Weights of a small GPT-style language model, trained from scratch on English Wikipedia.
Size: 12 layers, width 192.
Architecture: LayerNorm before each block, rotary positions, no biases in attention or MLP, attention and MLP in parallel.
Training: a variant of SOAP for these matrices, 106M tokens, 6794 steps.
Each number is 50 + 10 x the weight over its row's rms, rounded and kept within 0 to 99. Layers, rows and columns count from 0. The size before them is the row's rms in percent of the matrix's.

# layer 3 MLP down (transposed), 768x192, rms 0.186, rows 44-80, columns 0-95
114:50 40 61 48 24 34 52 47 37 60 37 32 51 39 34 61 47 41 53 45 51 44 52 51 65 52 35 35 42 39 54 60 53 63 48 40 64 54 54 68 42 47 55 38 53 57 62 32 51 47 62 40 48 54 55 47 48 71 57 43 50 54 50 48 75 65 57 54 51 66 55 60 48 33 60 55 52 51 47 51 72 48 35 44 50 45 58 52 56 77 53 70 51 42 26 60
089:53 52 71 66 53 56 39 45 39 41 56 51 49 43 61 67 51 49 52 63 47 61 43 51 50 55 39 35 58 58 55 56 45 50 50 30 66 52 46 60 43 53 63 32 38 39 51 47 59 43 39 45 49 58 58 53 61 49 43 41 64 45 43 61 56 76 61 51 30 61 40 48 35 59 57 65 50 56 50 60 54 58 40 53 34 55 42 53 52 44 62 53 27 41 57 61
112:41 42 60 47 49 51 29 42 49 60 46 46 40 33 66 31 61 54 60 62 54 63 52 46 41 40 57 52 53 50 57 54 33 55 42 49 36 49 71 48 49 38 60 47 62 58 48 54 32 57 68 36 55 25 47 55 52 53 64 49 31 60 54 59 37 50 26 45 39 53 45 56 45 41 52 43 37 70 23 59 55 51 50 62 49 34 63 51 56 51 37 57 37 43 59 63
103:53 40 58 53 61 49 42 68 62 55 33 39 58 59 55 32 67 52 31 50 38 71 45 60 44 32 30 46 48 42 55 48 47 40 56 43 51 62 41 52 63 38 62 52 65 40 42 58 48 39 51 40 50 35 64 42 54 54 52 51 47 43 46 56 52 40 46 61 58 47 59 55 36 41 67 49 64 61 45 55 74 57 43 69 41 41 63 60 40 46 35 58 53 39 46 43
102:64 58 45 65 56 59 44 30 42 70 46 41 58 64 47 55 41 51 60 51 59 61 26 40 37 49 57 27 54 65 53 50 48 51 50 29 44 39 50 62 56 50 52 57 44 56 52 45 49 41 48 64 38 41 51 34 47 41 57 61 44 59 36 44 46 31 45 55 54 77 55 58 38 40 42 44 51 57 46 54 26 40 51 32 56 50 80 52 68 44 66 60 63 43 58 51
088:43 40 28 37 36 50 50 45 25 39 44 47 42 57 47 48 51 45 39 42 52 44 48 54 53 47 49 64 41 44 33 50 48 60 51 26 36 35 55 71 62 51 69 62 32 33 42 51 36 31 43 72 52 42 39 54 48 38 62 61 53 46 48 31 53 61 63 45 37 68 59 56 59 62 60 53 37 66 43 60 43 54 45 27 54 59 53 51 45 66 65 44 46 48 38 22
107:51 60 41 65 48 60 52 41 38 50 55 41 49 69 39 48 54 56 42 57 55 48 45 48 49 39 36 53 48 40 50 55 53 55 79 62 58 52 42 39 39 42 47 49 49 44 43 51 58 46 46 66 44 51 55 34 50 79 66 48 62 40 42 40 54 63 68 50 49 61 45 69 47 40 50 56 38 53 40 61 68 52 37 55 47 46 35 47 56 56 43 45 70 62 39 42
100:58 56 48 64 49 63 62 42 62 48 55 39 47 60 38 49 47 60 54 41 52 63 56 63 47 44 48 49 28 60 33 46 59 61 37 52 57 53 31 42 36 35 57 50 44 46 60 48 64 54 58 58 63 48 72 32 69 53 66 39 55 45 51 43 51 38 53 49 55 51 52 46 50 65 57 50 41 51 53 47 58 45 59 56 54 46 47 27 50 59 55 35 60 42 41 27
106:58 38 53 35 25 51 38 63 43 56 42 66 61 50 37 53 63 45 39 42 50 58 41 50 47 39 49 37 41 59 49 53 50 36 48 47 32 60 68 47 63 54 37 31 41 46 41 59 47 55 60 63 65 32 35 50 50 55 60 51 58 65 52 45 57 43 59 51 42 48 25 56 47 53 61 49 59 58 64 53 48 42 48 50 30 41 54 51 52 59 42 49 58 62 50 44
115:38 49 58 47 46 63 56 44 55 46 36 51 50 59 45 44 52 37 58 51 56 58 37 30 59 35 44 58 55 46 61 65 53 67 40 36 65 54 55 42 40 62 43 31 46 30 34 43 44 52 54 55 65 40 39 69 61 61 57 47 40 52 30 49 60 56 60 40 43 51 58 48 59 43 59 64 58 39 57 49 38 40 48 65 34 50 48 38 47 62 49 39 49 56 37 27
101:58 41 58 56 57 49 49 55 60 51 61 47 44 55 47 40 47 46 76 46 41 53 46 55 34 52 56 30 46 62 42 60 47 34 52 49 50 47 46 60 41 64 43 48 63 44 33 59 31 71 51 38 55 49 44 63 58 58 50 48 38 53 56 55 62 52 45 47 50 51 52 54 34 73 60 26 55 61 49 28 58 36 61 49 44 36 46 33 52 78 50 54 46 27 54 57
105:51 46 63 34 56 68 53 63 50 59 47 62 47 59 29 43 53 41 58 52 68 37 40 60 48 42 53 49 42 61 57 52 45 45 55 36 41 68 49 64 47 40 49 65 63 56 46 59 55 52 50 69 36 57 42 55 36 56 49 58 28 42 50 48 53 61 57 32 42 55 57 47 55 44 44 62 61 27 72 64 49 41 51 42 33 36 35 52 38 53 44 61 69 30 65 39
093:60 49 54 46 42 63 25 36 39 40 50 60 43 60 51 59 64 52 44 59 41 52 51 44 52 55 51 38 46 61 50 59 48 54 43 57 47 51 48 51 47 57 55 43 61 62 36 68 50 45 57 63 38 50 46 72 63 66 40 46 52 76 55 55 28 42 45 32 56 49 40 37 42 53 73 56 64 60 30 59 54 57 54 41 42 45 60 60 33 54 44 49 51 61 44 47
096:60 45 48 43 55 57 43 59 33 46 44 60 33 47 39 52 50 57 61 52 64 33 48 61 50 38 54 42 58 51 60 54 64 51 73 49 33 46 50 61 47 47 47 42 41 52 58 43 47 40 39 51 27 53 53 47 49 47 47 53 50 58 43 49 45 43 58 51 64 51 53 51 66 53 38 39 35 46 54 43 52 53 63 51 50 36 58 45 44 48 54 50 30 69 50 61
104:46 53 43 36 52 33 63 44 37 48 53 51 36 46 59 38 45 39 38 48 42 56 59 47 62 48 63 58 45 64 48 35 52 46 50 49 73 62 32 46 57 49 57 39 45 54 48 46 43 30 41 46 55 57 57 70 51 35 65 26 53 39 53 55 65 60 53 50 38 42 55 43 50 58 59 46 30 42 36 41 35 64 47 50 50 55 34 54 45 56 43 47 46 59 53 44
098:45 65 38 75 54 58 44 43 47 53 45 50 47 48 45 61 37 37 29 47 27 36 62 63 44 52 43 49 56 52 74 50 63 64 50 57 55 41 19 41 69 38 43 52 49 45 28 42 41 54 36 45 31 57 44 73 47 34 50 61 43 45 50 52 47 47 56 37 41 40 55 46 36 52 55 50 65 51 56 43 57 47 52 46 50 59 84 51 62 49 46 47 41 31 54 46
101:52 43 27 47 54 40 37 44 56 54 53 56 45 36 44 49 60 45 46 62 65 44 49 38 50 43 51 34 54 44 60 61 40 48 48 60 48 49 47 45 38 73 30 59 37 56 49 51 54 55 60 50 62 44 52 29 49 70 51 48 53 41 31 40 49 38 55 57 54 36 65 47 51 58 67 46 48 57 46 37 59 51 50 58 47 43 68 47 65 59 52 48 22 55 52 48
103:49 50 41 54 51 53 37 49 54 77 53 51 43 54 27 40 54 32 54 53 44 47 37 62 33 71 52 40 62 45 48 49 45 54 65 47 59 54 31 51 51 45 46 44 63 38 55 39 69 31 32 58 61 63 43 68 48 46 54 48 48 50 50 46 62 50 37 71 41 51 60 47 48 46 50 37 45 44 46 61 41 64 44 62 50 32 73 61 42 44 60 61 49 54 64 37
104:61 43 29 68 27 47 57 34 42 42 57 60 35 45 50 66 55 52 49 45 46 35 63 37 62 36 48 44 52 53 32 54 48 41 47 39 78 28 40 29 56 54 47 41 31 62 51 76 51 70 55 52 75 41 58 56 57 63 57 60 51 39 48 45 43 44 51 29 58 43 56 58 61 54 38 61 36 49 44 57 37 43 46 63 49 58 56 42 56 42 52 47 57 45 57 57
112:41 52 74 51 49 61 38 42 40 64 61 56 59 61 61 28 52 46 71 33 40 61 56 69 36 44 58 56 46 44 46 58 33 66 42 55 44 50 60 62 45 53 58 42 33 36 54 50 46 51 53 46 58 59 47 57 51 31 32 47 57 40 48 60 60 62 42 62 54 39 53 51 53 58 51 32 51 56 68 51 55 33 38 64 43 57 42 35 51 67 48 45 54 61 61 58
089:42 44 50 56 58 54 53 43 29 48 53 33 20 62 41 58 43 65 46 62 49 52 51 52 50 55 60 61 49 64 41 42 40 62 58 40 27 43 38 53 52 47 63 52 43 39 61 66 52 43 35 53 50 48 49 54 57 64 51 38 47 48 58 55 53 47 64 53 54 42 47 52 41 56 48 42 47 70 64 43 64 55 48 59 56 35 44 48 49 55 49 65 63 54 39 67
101:48 47 35 54 49 55 32 54 49 46 36 42 63 46 52 37 18 49 37 64 53 21 68 51 28 45 62 42 51 55 41 63 57 62 37 54 48 47 63 59 26 36 37 56 52 56 58 55 50 52 50 65 53 53 50 48 59 42 33 41 33 46 54 52 56 49 37 54 35 49 33 54 53 63 52 47 50 54 57 42 34 35 67 40 57 64 49 48 45 55 55 40 53 41 42 40
091:53 52 49 57 55 40 43 74 45 41 35 54 59 43 55 58 48 58 56 58 56 41 45 41 45 57 49 51 71 45 62 34 62 58 59 44 69 39 53 39 62 50 56 61 40 36 52 33 51 44 41 45 40 34 68 51 50 65 45 42 54 46 48 46 57 54 67 61 39 56 35 66 51 43 41 64 56 56 51 37 61 40 52 46 65 54 43 65 49 56 39 26 38 62 57 39
091:23 50 49 46 38 36 81 33 39 62 45 50 55 53 42 52 39 58 50 50 55 62 45 64 56 67 52 52 44 53 44 38 52 37 50 41 50 43 54 49 47 49 50 55 43 59 39 32 42 47 46 39 54 59 57 41 73 58 68 44 63 39 42 39 45 45 42 66 49 54 42 59 60 50 57 48 39 38 47 21 64 51 55 61 58 59 57 51 28 43 54 47 64 33 37 43
097:53 63 66 30 49 42 42 51 48 52 50 30 48 38 39 53 56 45 49 63 37 47 49 56 59 56 52 57 67 52 36 52 63 57 50 44 32 46 44 44 52 65 55 55 41 70 47 65 46 54 59 53 31 63 55 42 41 64 47 48 62 61 49 41 72 63 37 51 41 50 55 56 55 50 64 38 61 52 57 71 40 54 64 38 45 41 41 67 33 56 46 39 53 52 32 48
090:51 57 42 61 45 41 46 37 19 63 51 44 50 59 56 63 65 80 47 52 56 52 48 39 70 36 64 43 54 64 55 48 48 44 49 43 47 42 47 68 55 73 49 47 38 60 64 47 45 64 51 42 56 35 40 43 40 46 47 59 53 39 60 42 49 43 44 62 51 37 61 54 37 59 50 50 45 43 43 45 57 55 59 53 53 62 42 43 49 45 46 44 50 61 51 49
110:42 34 61 52 54 43 61 52 63 39 58 52 36 57 55 44 41 48 63 48 42 19 56 44 26 45 55 62 40 52 31 49 62 48 60 38 29 44 58 34 37 53 40 40 67 45 47 46 43 49 62 51 64 65 56 29 65 49 52 33 34 64 51 41 44 52 57 41 48 44 64 41 49 50 42 59 51 53 42 34 41 54 41 37 57 52 42 55 51 68 52 46 59 44 44 41
093:48 58 42 25 37 45 48 59 33 59 40 53 35 50 45 55 56 50 56 66 52 43 50 75 56 42 60 33 50 51 64 52 51 52 46 39 49 48 54 39 54 59 51 59 50 70 41 36 48 39 40 49 67 37 63 48 41 53 60 49 44 23 56 51 65 55 69 42 57 53 46 40 43 55 37 50 46 60 55 43 50 35 54 38 55 59 55 54 56 60 69 59 56 47 49 49
100:51 50 43 68 32 46 50 51 48 56 51 72 39 58 47 46 29 44 47 53 53 43 46 54 58 52 42 39 32 51 57 54 45 52 51 70 37 36 28 36 53 53 52 30 57 46 48 52 64 61 29 37 50 49 25 54 57 45 43 58 42 38 49 39 49 62 50 47 51 43 57 67 46 49 59 50 47 57 55 41 46 46 55 32 51 38 60 59 52 49 52 47 45 63 39 44
101:53 58 71 47 59 40 58 67 58 61 52 52 49 58 59 47 32 50 40 45 38 58 49 55 47 49 50 51 48 40 60 46 64 43 54 44 66 64 52 46 43 45 46 64 54 48 48 55 39 40 35 61 53 37 43 56 53 51 72 65 61 41 56 52 39 34 55 61 29 52 44 33 41 40 56 78 24 48 56 44 56 53 61 56 34 41 73 66 46 35 42 53 55 40 64 60
101:33 35 44 53 57 40 54 43 59 44 67 71 50 33 71 57 41 52 46 45 39 51 44 53 49 56 42 58 58 53 41 48 46 70 57 48 47 61 48 48 66 61 44 53 55 60 49 54 60 60 61 58 27 62 69 30 64 38 72 38 68 50 36 54 34 54 39 57 57 61 52 60 47 53 45 42 46 47 44 43 52 49 42 53 55 52 54 63 49 47 51 59 55 42 50 53
094:56 44 48 49 49 57 34 29 25 44 52 59 46 40 45 73 52 60 50 27 59 55 47 64 51 57 30 53 46 36 49 50 30 51 48 49 59 58 60 53 51 32 38 56 28 45 69 32 43 50 35 49 40 34 58 54 44 46 48 53 59 51 40 60 46 50 39 50 61 54 56 34 38 55 49 37 68 56 60 45 64 56 60 56 50 44 44 49 41 46 50 51 62 52 62 44
104:45 51 66 39 59 54 50 57 60 56 42 53 55 60 48 65 50 65 60 58 60 53 50 53 55 59 48 56 43 43 55 40 41 61 52 48 46 53 39 49 31 64 29 62 57 71 45 37 54 46 52 35 49 56 62 63 44 48 34 44 57 50 45 54 58 32 57 54 40 39 44 51 49 71 50 49 54 39 46 56 58 51 66 42 58 65 42 52 36 35 60 44 66 40 67 60
101:56 40 71 46 51 36 33 45 49 40 59 37 66 55 40 33 36 34 66 48 48 55 54 45 35 53 46 41 35 46 25 56 67 58 58 56 58 47 49 56 58 39 53 52 45 25 60 43 44 58 45 59 64 30 33 51 58 40 36 44 51 58 51 48 44 51 48 55 46 38 61 55 53 66 46 49 54 57 58 54 56 50 62 59 55 38 53 58 45 40 49 38 20 59 63 46
089:49 53 43 49 35 50 55 58 49 48 66 56 44 40 44 42 40 46 52 55 45 46 61 45 53 56 61 40 37 55 47 41 49 35 49 41 44 43 57 55 58 31 40 64 28 54 59 68 50 41 62 39 49 54 42 40 39 39 56 39 41 52 62 53 57 50 38 42 49 39 68 30 51 56 56 58 36 50 58 45 60 39 44 36 35 43 68 52 48 57 57 36 46 51 56 49
096:50 64 56 30 40 55 60 66 69 56 66 31 41 50 43 49 53 33 36 55 45 33 41 61 46 35 33 53 41 69 63 60 40 59 58 48 44 49 40 52 58 52 45 53 65 50 61 53 63 57 32 53 35 56 58 45 53 55 52 49 41 66 46 68 73 55 50 41 50 43 60 59 54 53 51 39 58 52 44 47 63 64 52 54 68 49 33 67 65 63 52 54 64 45 37 46
102:50 58 63 38 38 63 37 48 50 39 51 51 63 42 62 70 71 41 53 39 43 51 55 36 66 53 48 57 50 51 49 25 51 59 51 50 49 54 45 42 65 58 54 55 69 50 52 45 50 41 54 48 70 53 58 45 44 38 47 37 43 54 51 47 48 48 60 48 37 63 62 46 67 57 57 60 47 54 54 35 32 54 45 54 73 36 34 53 48 39 51 39 57 52 58 59
# layer 3 MLP up, 768x192, rms 0.214, rows 45-80, columns 0-95
082:39 45 49 77 49 55 57 53 52 61 56 77 72 66 56 63 39 41 57 43 54 58 54 42 39 59 45 54 43 52 43 60 61 60 67 47 30 43 46 41 52 55 60 45 51 46 57 62 69 44 63 57 56 46 36 45 52 68 53 54 60 45 50 71 47 50 56 39 42 49 38 44 46 59 40 59 71 45 47 53 60 43 51 42 43 55 66 57 56 45 58 40 37 54 53 40
103:52 52 47 54 44 41 42 54 65 62 53 63 71 39 60 35 58 47 47 50 52 36 31 52 50 30 41 45 45 59 48 51 46 46 50 64 58 57 38 46 62 59 51 58 51 28 42 37 46 57 47 42 48 51 51 58 38 62 58 34 50 35 59 62 39 35 46 45 37 50 39 61 42 43 70 50 57 39 53 59 41 52 45 52 32 42 59 57 58 53 36 43 28 53 52 45
087:43 47 46 52 39 55 54 50 55 52 43 47 34 55 55 48 47 52 44 56 63 34 38 50 60 43 48 67 32 39 39 47 44 56 50 48 40 60 38 49 53 58 47 53 48 50 54 40 36 26 63 71 56 54 52 41 52 60 42 54 46 57 51 48 39 49 28 48 53 46 57 60 42 38 44 49 51 38 30 22 63 58 62 55 59 64 45 53 44 58 53 42 54 55 44 29
119:66 52 54 54 40 40 55 40 39 34 43 68 41 31 56 46 50 45 56 39 61 40 61 46 48 46 39 80 59 61 62 49 39 47 35 40 46 66 62 44 61 46 36 39 54 60 29 39 64 55 34 48 34 58 50 64 55 40 48 47 50 35 48 62 46 41 48 67 45 41 49 48 52 53 66 44 50 63 56 64 56 45 46 65 42 47 64 42 43 51 69 41 40 54 26 47
104:52 55 64 56 54 43 35 66 86 64 59 60 38 58 54 57 52 56 52 52 54 54 49 54 53 64 48 50 61 50 48 54 55 48 42 60 50 45 49 35 50 41 44 52 61 56 62 46 60 54 51 24 47 44 60 45 34 54 44 35 54 63 47 73 39 26 53 44 53 50 34 46 53 49 51 62 55 46 40 47 61 36 41 67 55 55 33 50 48 54 40 40 52 50 58 69
118:59 47 72 43 56 52 36 56 68 44 37 62 52 38 43 52 56 37 57 46 41 55 54 60 58 37 49 56 31 60 61 69 45 53 60 58 46 46 60 63 54 41 66 46 62 37 48 55 55 37 60 36 38 47 35 52 41 41 64 46 56 51 48 53 52 55 73 40 47 78 58 47 49 59 54 47 51 54 44 39 32 56 47 39 46 49 52 52 56 45 44 25 60 58 58 44
106:41 47 41 39 44 38 57 48 49 44 46 53 46 18 58 45 45 50 52 57 52 40 46 34 43 45 43 42 67 75 59 51 51 63 45 49 52 52 74 50 57 58 44 65 56 60 59 49 59 36 66 44 60 63 48 49 48 48 50 38 46 40 51 34 41 54 56 36 46 57 54 55 53 49 46 57 48 78 54 31 68 22 51 44 38 46 60 72 42 56 50 41 53 65 42 55
102:40 65 60 56 61 58 60 47 39 57 43 64 51 56 62 45 60 39 47 54 45 47 52 50 50 44 50 62 59 61 44 57 43 58 43 46 48 62 51 41 56 49 46 50 72 50 58 56 52 53 36 70 54 49 59 54 57 47 50 41 52 72 59 50 43 51 57 55 54 59 48 52 43 60 44 51 63 42 67 48 42 47 54 71 45 45 33 58 36 52 42 31 30 68 51 53
102:53 51 43 65 41 44 47 42 35 38 52 60 54 39 46 44 47 69 68 57 51 35 47 46 54 53 34 54 59 42 53 31 32 48 66 61 38 54 58 43 56 42 37 51 60 47 33 53 28 48 61 46 40 46 62 48 49 43 36 41 49 41 49 40 80 42 62 63 50 44 47 69 65 42 54 65 49 49 59 53 44 47 59 66 49 53 53 58 56 29 60 44 36 55 67 44
085:34 54 55 48 56 40 67 48 36 30 58 43 47 36 48 53 30 32 26 44 47 45 54 57 41 56 37 41 46 40 52 49 57 54 42 50 63 43 51 55 51 31 51 30 63 38 36 43 46 51 58 61 68 69 58 52 57 55 58 51 53 60 33 44 52 63 52 46 61 40 56 38 57 34 44 48 47 30 62 30 45 60 50 50 54 50 57 53 24 56 50 59 35 65 51 48
102:58 53 61 43 47 31 32 58 39 67 46 73 43 66 44 37 47 57 41 42 53 46 46 66 60 46 60 40 47 44 45 40 66 52 55 48 51 56 41 49 49 47 30 30 48 54 61 56 61 54 48 40 38 57 54 55 68 33 33 48 49 44 59 34 50 41 58 53 70 70 69 55 44 76 48 42 66 51 34 61 45 46 59 51 51 55 56 64 68 34 43 66 59 55 65 42
099:30 45 46 70 40 47 68 44 46 63 44 37 53 54 38 55 41 58 35 65 30 63 31 63 36 50 50 54 38 52 47 56 60 62 33 50 46 50 51 51 46 61 41 42 46 32 60 37 47 50 40 32 47 50 42 43 52 39 39 68 46 30 51 54 45 66 50 46 62 72 43 59 56 61 42 53 45 39 67 63 50 45 38 65 42 49 45 37 67 44 69 71 57 58 52 47
100:32 42 43 56 51 42 60 52 50 54 34 45 51 45 74 47 48 52 45 35 58 44 57 47 66 61 59 41 43 51 47 59 54 41 46 36 59 67 54 62 59 62 57 39 39 49 54 30 53 54 47 60 55 54 37 55 51 56 81 45 52 49 63 66 36 54 67 43 28 34 48 58 67 58 49 45 45 30 46 38 42 78 43 48 40 45 47 53 33 58 54 49 50 49 47 44
089:40 57 34 58 44 46 47 50 56 58 39 49 37 48 43 47 40 53 55 33 46 66 52 57 54 39 63 46 47 61 60 43 33 58 62 36 51 51 54 52 61 41 49 58 45 37 56 40 51 43 38 54 59 56 49 63 68 70 50 54 58 46 54 63 54 57 40 61 42 60 33 62 43 63 44 26 43 50 34 56 55 79 43 48 53 55 34 42 37 60 36 41 32 70 55 48
106:56 29 49 55 49 48 58 42 62 43 55 54 66 58 45 40 48 48 49 44 36 63 65 44 68 48 51 43 53 44 58 61 34 60 47 55 58 54 53 52 52 41 71 59 66 64 59 41 34 42 56 50 56 43 37 54 23 62 49 40 56 49 57 43 49 40 46 60 63 42 38 55 62 45 41 38 49 37 44 55 44 50 45 53 37 59 52 42 76 48 39 46 55 52 37 63
115:30 50 47 63 28 42 62 53 59 52 46 60 63 55 61 45 55 52 41 52 73 43 44 65 48 56 52 40 37 35 73 59 61 52 34 51 48 51 65 42 53 66 43 36 46 58 32 40 57 47 48 64 53 57 63 51 56 56 54 29 51 52 31 43 49 27 35 44 55 56 70 59 64 47 56 55 42 38 46 44 55 43 68 59 52 53 40 46 59 53 52 49 38 33 45 53
086:54 46 35 63 43 45 69 59 47 40 61 34 37 51 51 49 47 57 27 71 55 49 59 53 60 51 41 51 50 43 62 52 52 40 39 47 44 52 38 62 40 62 46 55 65 43 45 30 50 57 60 55 49 51 53 46 41 28 48 66 41 75 41 68 59 41 47 57 60 44 42 50 55 42 49 46 54 47 46 50 43 56 54 55 64 32 63 65 75 52 67 58 48 51 53 59
097:43 41 52 69 47 49 37 54 46 54 72 53 62 49 55 53 47 59 57 58 48 37 53 47 49 59 45 71 55 52 45 54 42 56 44 47 45 63 50 26 58 51 44 40 42 38 38 67 64 68 34 55 48 39 58 52 40 63 66 29 45 39 54 41 49 38 38 64 68 37 43 48 42 47 29 58 51 39 40 61 72 44 42 63 59 52 49 62 43 46 51 43 28 58 30 57
107:27 41 71 53 46 58 48 47 34 56 43 53 71 42 55 32 40 61 50 53 38 62 37 43 53 51 53 56 51 36 47 26 45 46 51 57 53 51 60 47 71 36 45 55 49 67 51 61 56 40 55 45 56 68 61 61 48 25 42 60 64 37 37 54 41 57 58 46 63 44 30 50 48 47 51 36 52 68 64 70 53 55 49 53 53 48 62 53 40 41 60 47 36 37 53 54
080:44 48 62 57 82 54 70 52 45 65 48 49 41 47 54 55 40 55 54 54 43 56 51 56 56 64 63 63 54 28 46 68 44 71 48 53 57 50 40 67 44 48 41 48 60 29 53 48 38 55 29 59 33 43 35 41 42 52 41 52 47 42 56 58 55 42 57 42 34 48 38 35 52 40 52 65 64 40 55 46 57 64 53 57 37 44 44 47 63 51 29 68 39 45 49 39
100:58 35 45 39 65 67 30 69 52 39 34 49 57 50 58 37 54 47 33 60 52 24 52 44 33 60 43 51 53 59 60 30 65 35 60 57 52 47 43 47 31 54 33 44 52 45 58 61 36 64 37 61 48 50 49 28 57 43 52 40 47 45 49 51 51 56 35 60 58 38 53 52 52 66 36 63 49 55 37 68 57 63 38 49 63 40 53 51 42 48 55 88 34 53 38 40
093:63 44 68 52 49 48 55 40 54 48 54 57 48 69 42 49 46 43 40 32 55 65 39 38 53 39 39 60 51 35 41 47 40 56 44 59 49 41 37 45 50 22 48 41 52 46 54 57 51 64 50 58 72 55 55 62 62 47 58 56 60 61 49 63 42 31 32 43 70 50 35 50 31 62 57 46 47 46 48 43 59 42 53 56 56 42 53 43 51 49 42 51 42 60 45 44
093:59 41 60 54 38 53 40 53 56 43 34 57 63 44 47 47 40 34 62 58 40 52 51 43 50 48 45 42 36 45 52 51 24 44 55 64 46 49 46 59 86 58 52 52 58 73 57 57 60 38 36 57 57 40 46 49 49 52 59 66 63 55 65 52 51 43 41 40 62 27 36 25 61 62 74 52 61 65 55 61 49 41 49 48 49 54 44 52 52 42 50 56 45 52 62 63
103:43 52 46 60 42 47 70 43 59 48 41 31 40 61 64 67 55 68 29 53 50 65 55 54 76 36 45 41 56 33 72 49 33 49 58 47 35 57 44 47 44 48 49 36 73 34 45 52 42 32 35 55 76 46 53 59 55 39 51 54 46 37 50 63 67 48 47 58 55 53 28 44 61 59 54 57 58 47 35 37 62 59 51 46 59 54 53 50 38 51 51 42 55 53 64 57
094:46 61 39 49 54 52 53 55 49 56 58 62 66 47 67 41 63 41 44 52 56 43 38 58 58 46 35 63 38 62 52 70 43 50 61 49 51 42 56 51 71 47 50 55 65 52 36 49 72 57 58 48 56 35 52 64 45 55 51 51 60 64 69 54 38 50 48 35 57 61 38 48 49 37 56 45 42 44 46 44 57 54 59 49 40 41 62 66 41 54 51 56 57 45 63 44
129:51 58 28 50 36 32 62 44 52 57 61 35 38 40 45 29 55 44 29 65 49 42 41 53 37 59 60 53 42 51 65 63 62 45 53 58 54 45 39 38 62 50 44 32 53 58 56 49 56 53 37 36 60 51 52 49 66 34 39 31 37 54 34 50 49 57 61 47 43 39 63 46 55 52 49 42 48 59 56 39 57 44 49 49 45 40 52 29 65 40 51 62 41 54 31 52
091:47 51 40 60 62 74 52 46 49 33 49 56 72 50 41 62 49 51 69 49 56 56 33 49 54 55 51 66 52 42 41 41 41 69 42 43 51 62 52 51 53 31 49 56 46 54 50 50 55 65 44 51 25 50 50 39 59 46 38 57 56 59 42 53 44 43 27 51 54 55 51 60 48 47 76 54 39 66 46 48 65 58 63 56 57 49 53 67 40 32 47 43 48 46 46 46
103:59 58 57 57 57 52 50 44 45 51 58 57 68 61 35 49 64 58 43 45 42 55 46 70 52 51 52 53 45 28 48 74 32 58 45 33 40 48 47 54 58 48 51 46 73 56 51 50 57 38 72 54 55 43 58 47 16 62 59 53 52 57 62 57 39 30 48 54 57 52 52 52 42 47 39 36 53 50 56 43 57 48 51 46 51 64 65 47 48 34 50 48 70 16 66 48
102:56 55 49 51 42 54 37 38 55 49 64 38 59 58 50 65 53 40 65 57 48 57 39 67 43 40 42 50 48 61 60 48 40 48 47 52 45 63 54 56 54 56 57 53 65 56 40 55 65 50 56 37 47 62 48 67 56 53 49 39 33 40 47 49 62 66 48 31 64 35 56 54 59 64 48 45 51 54 55 58 57 35 50 45 43 58 51 68 57 59 52 45 52 51 31 41
096:42 25 47 46 53 35 59 58 39 41 56 26 42 37 50 34 49 52 46 59 27 65 38 52 48 55 49 72 47 59 60 45 56 49 46 49 44 40 47 34 44 41 64 62 35 37 48 49 53 29 57 24 51 48 43 64 24 67 57 45 40 51 53 51 46 61 50 48 30 64 56 37 33 42 51 52 50 39 56 57 37 40 51 33 52 39 47 62 49 53 41 60 35 38 36 40
103:70 48 56 40 53 64 53 57 66 34 28 54 49 33 55 40 47 65 35 51 48 55 44 50 60 43 43 64 55 42 43 35 41 54 63 49 50 51 42 33 54 56 41 68 81 58 44 65 44 44 54 57 60 65 43 56 44 47 59 62 42 62 39 44 48 30 55 53 60 47 40 51 61 53 66 55 59 60 60 45 56 59 54 53 56 44 43 68 36 51 47 56 35 45 53 55
098:54 46 48 67 57 52 18 56 41 52 44 45 38 56 56 49 54 52 60 63 52 44 39 41 41 53 40 52 35 60 62 53 38 43 55 47 54 68 33 46 62 40 35 59 45 61 43 68 53 60 48 37 40 45 53 50 41 45 57 34 54 52 46 48 37 54 41 60 71 51 52 48 50 59 62 45 46 58 53 41 54 63 42 38 48 53 50 56 67 48 49 53 48 29 36 81
094:63 43 49 55 55 56 65 56 69 51 52 51 52 35 58 32 37 71 75 59 67 48 43 48 51 33 51 65 62 55 52 55 42 56 53 60 63 56 56 64 50 42 52 48 55 41 46 57 52 44 45 54 49 52 52 37 31 77 54 34 53 57 51 47 63 59 61 35 41 49 52 70 35 47 54 39 55 39 54 51 64 41 45 44 48 50 65 34 29 50 52 47 41 63 53 40
090:58 51 57 49 58 50 44 57 46 66 62 34 37 41 58 56 42 43 55 41 48 71 32 66 44 50 38 52 56 37 58 59 46 46 60 41 64 54 62 49 45 60 45 47 59 30 60 40 60 53 44 81 51 48 59 62 68 54 51 46 51 56 67 43 37 46 43 47 38 53 50 69 46 35 47 54 31 38 30 56 36 71 48 51 85 44 41 46 36 43 57 56 59 45 51 51
084:31 53 52 43 34 52 69 33 66 41 42 40 33 46 42 63 61 46 53 40 23 38 41 68 47 51 51 67 39 33 66 61 38 62 50 59 60 53 37 59 56 44 50 42 50 61 57 41 50 43 41 48 61 57 63 52 58 46 39 48 71 53 49 61 47 49 44 36 44 54 48 52 59 52 65 41 64 45 57 43 53 50 55 47 58 51 37 54 54 58 34 59 55 48 31 50
097:52 43 44 64 37 37 50 52 44 51 57 55 42 47 62 66 47 50 67 44 37 43 48 55 57 42 56 41 60 44 65 69 53 51 41 51 38 50 35 54 58 50 46 56 63 40 49 47 63 23 49 53 65 65 53 33 34 35 37 47 36 64 53 69 54 42 28 26 55 46 45 59 52 64 62 60 45 67 66 53 59 50 50 38 49 43 43 72 70 55 46 29 48 47 53 48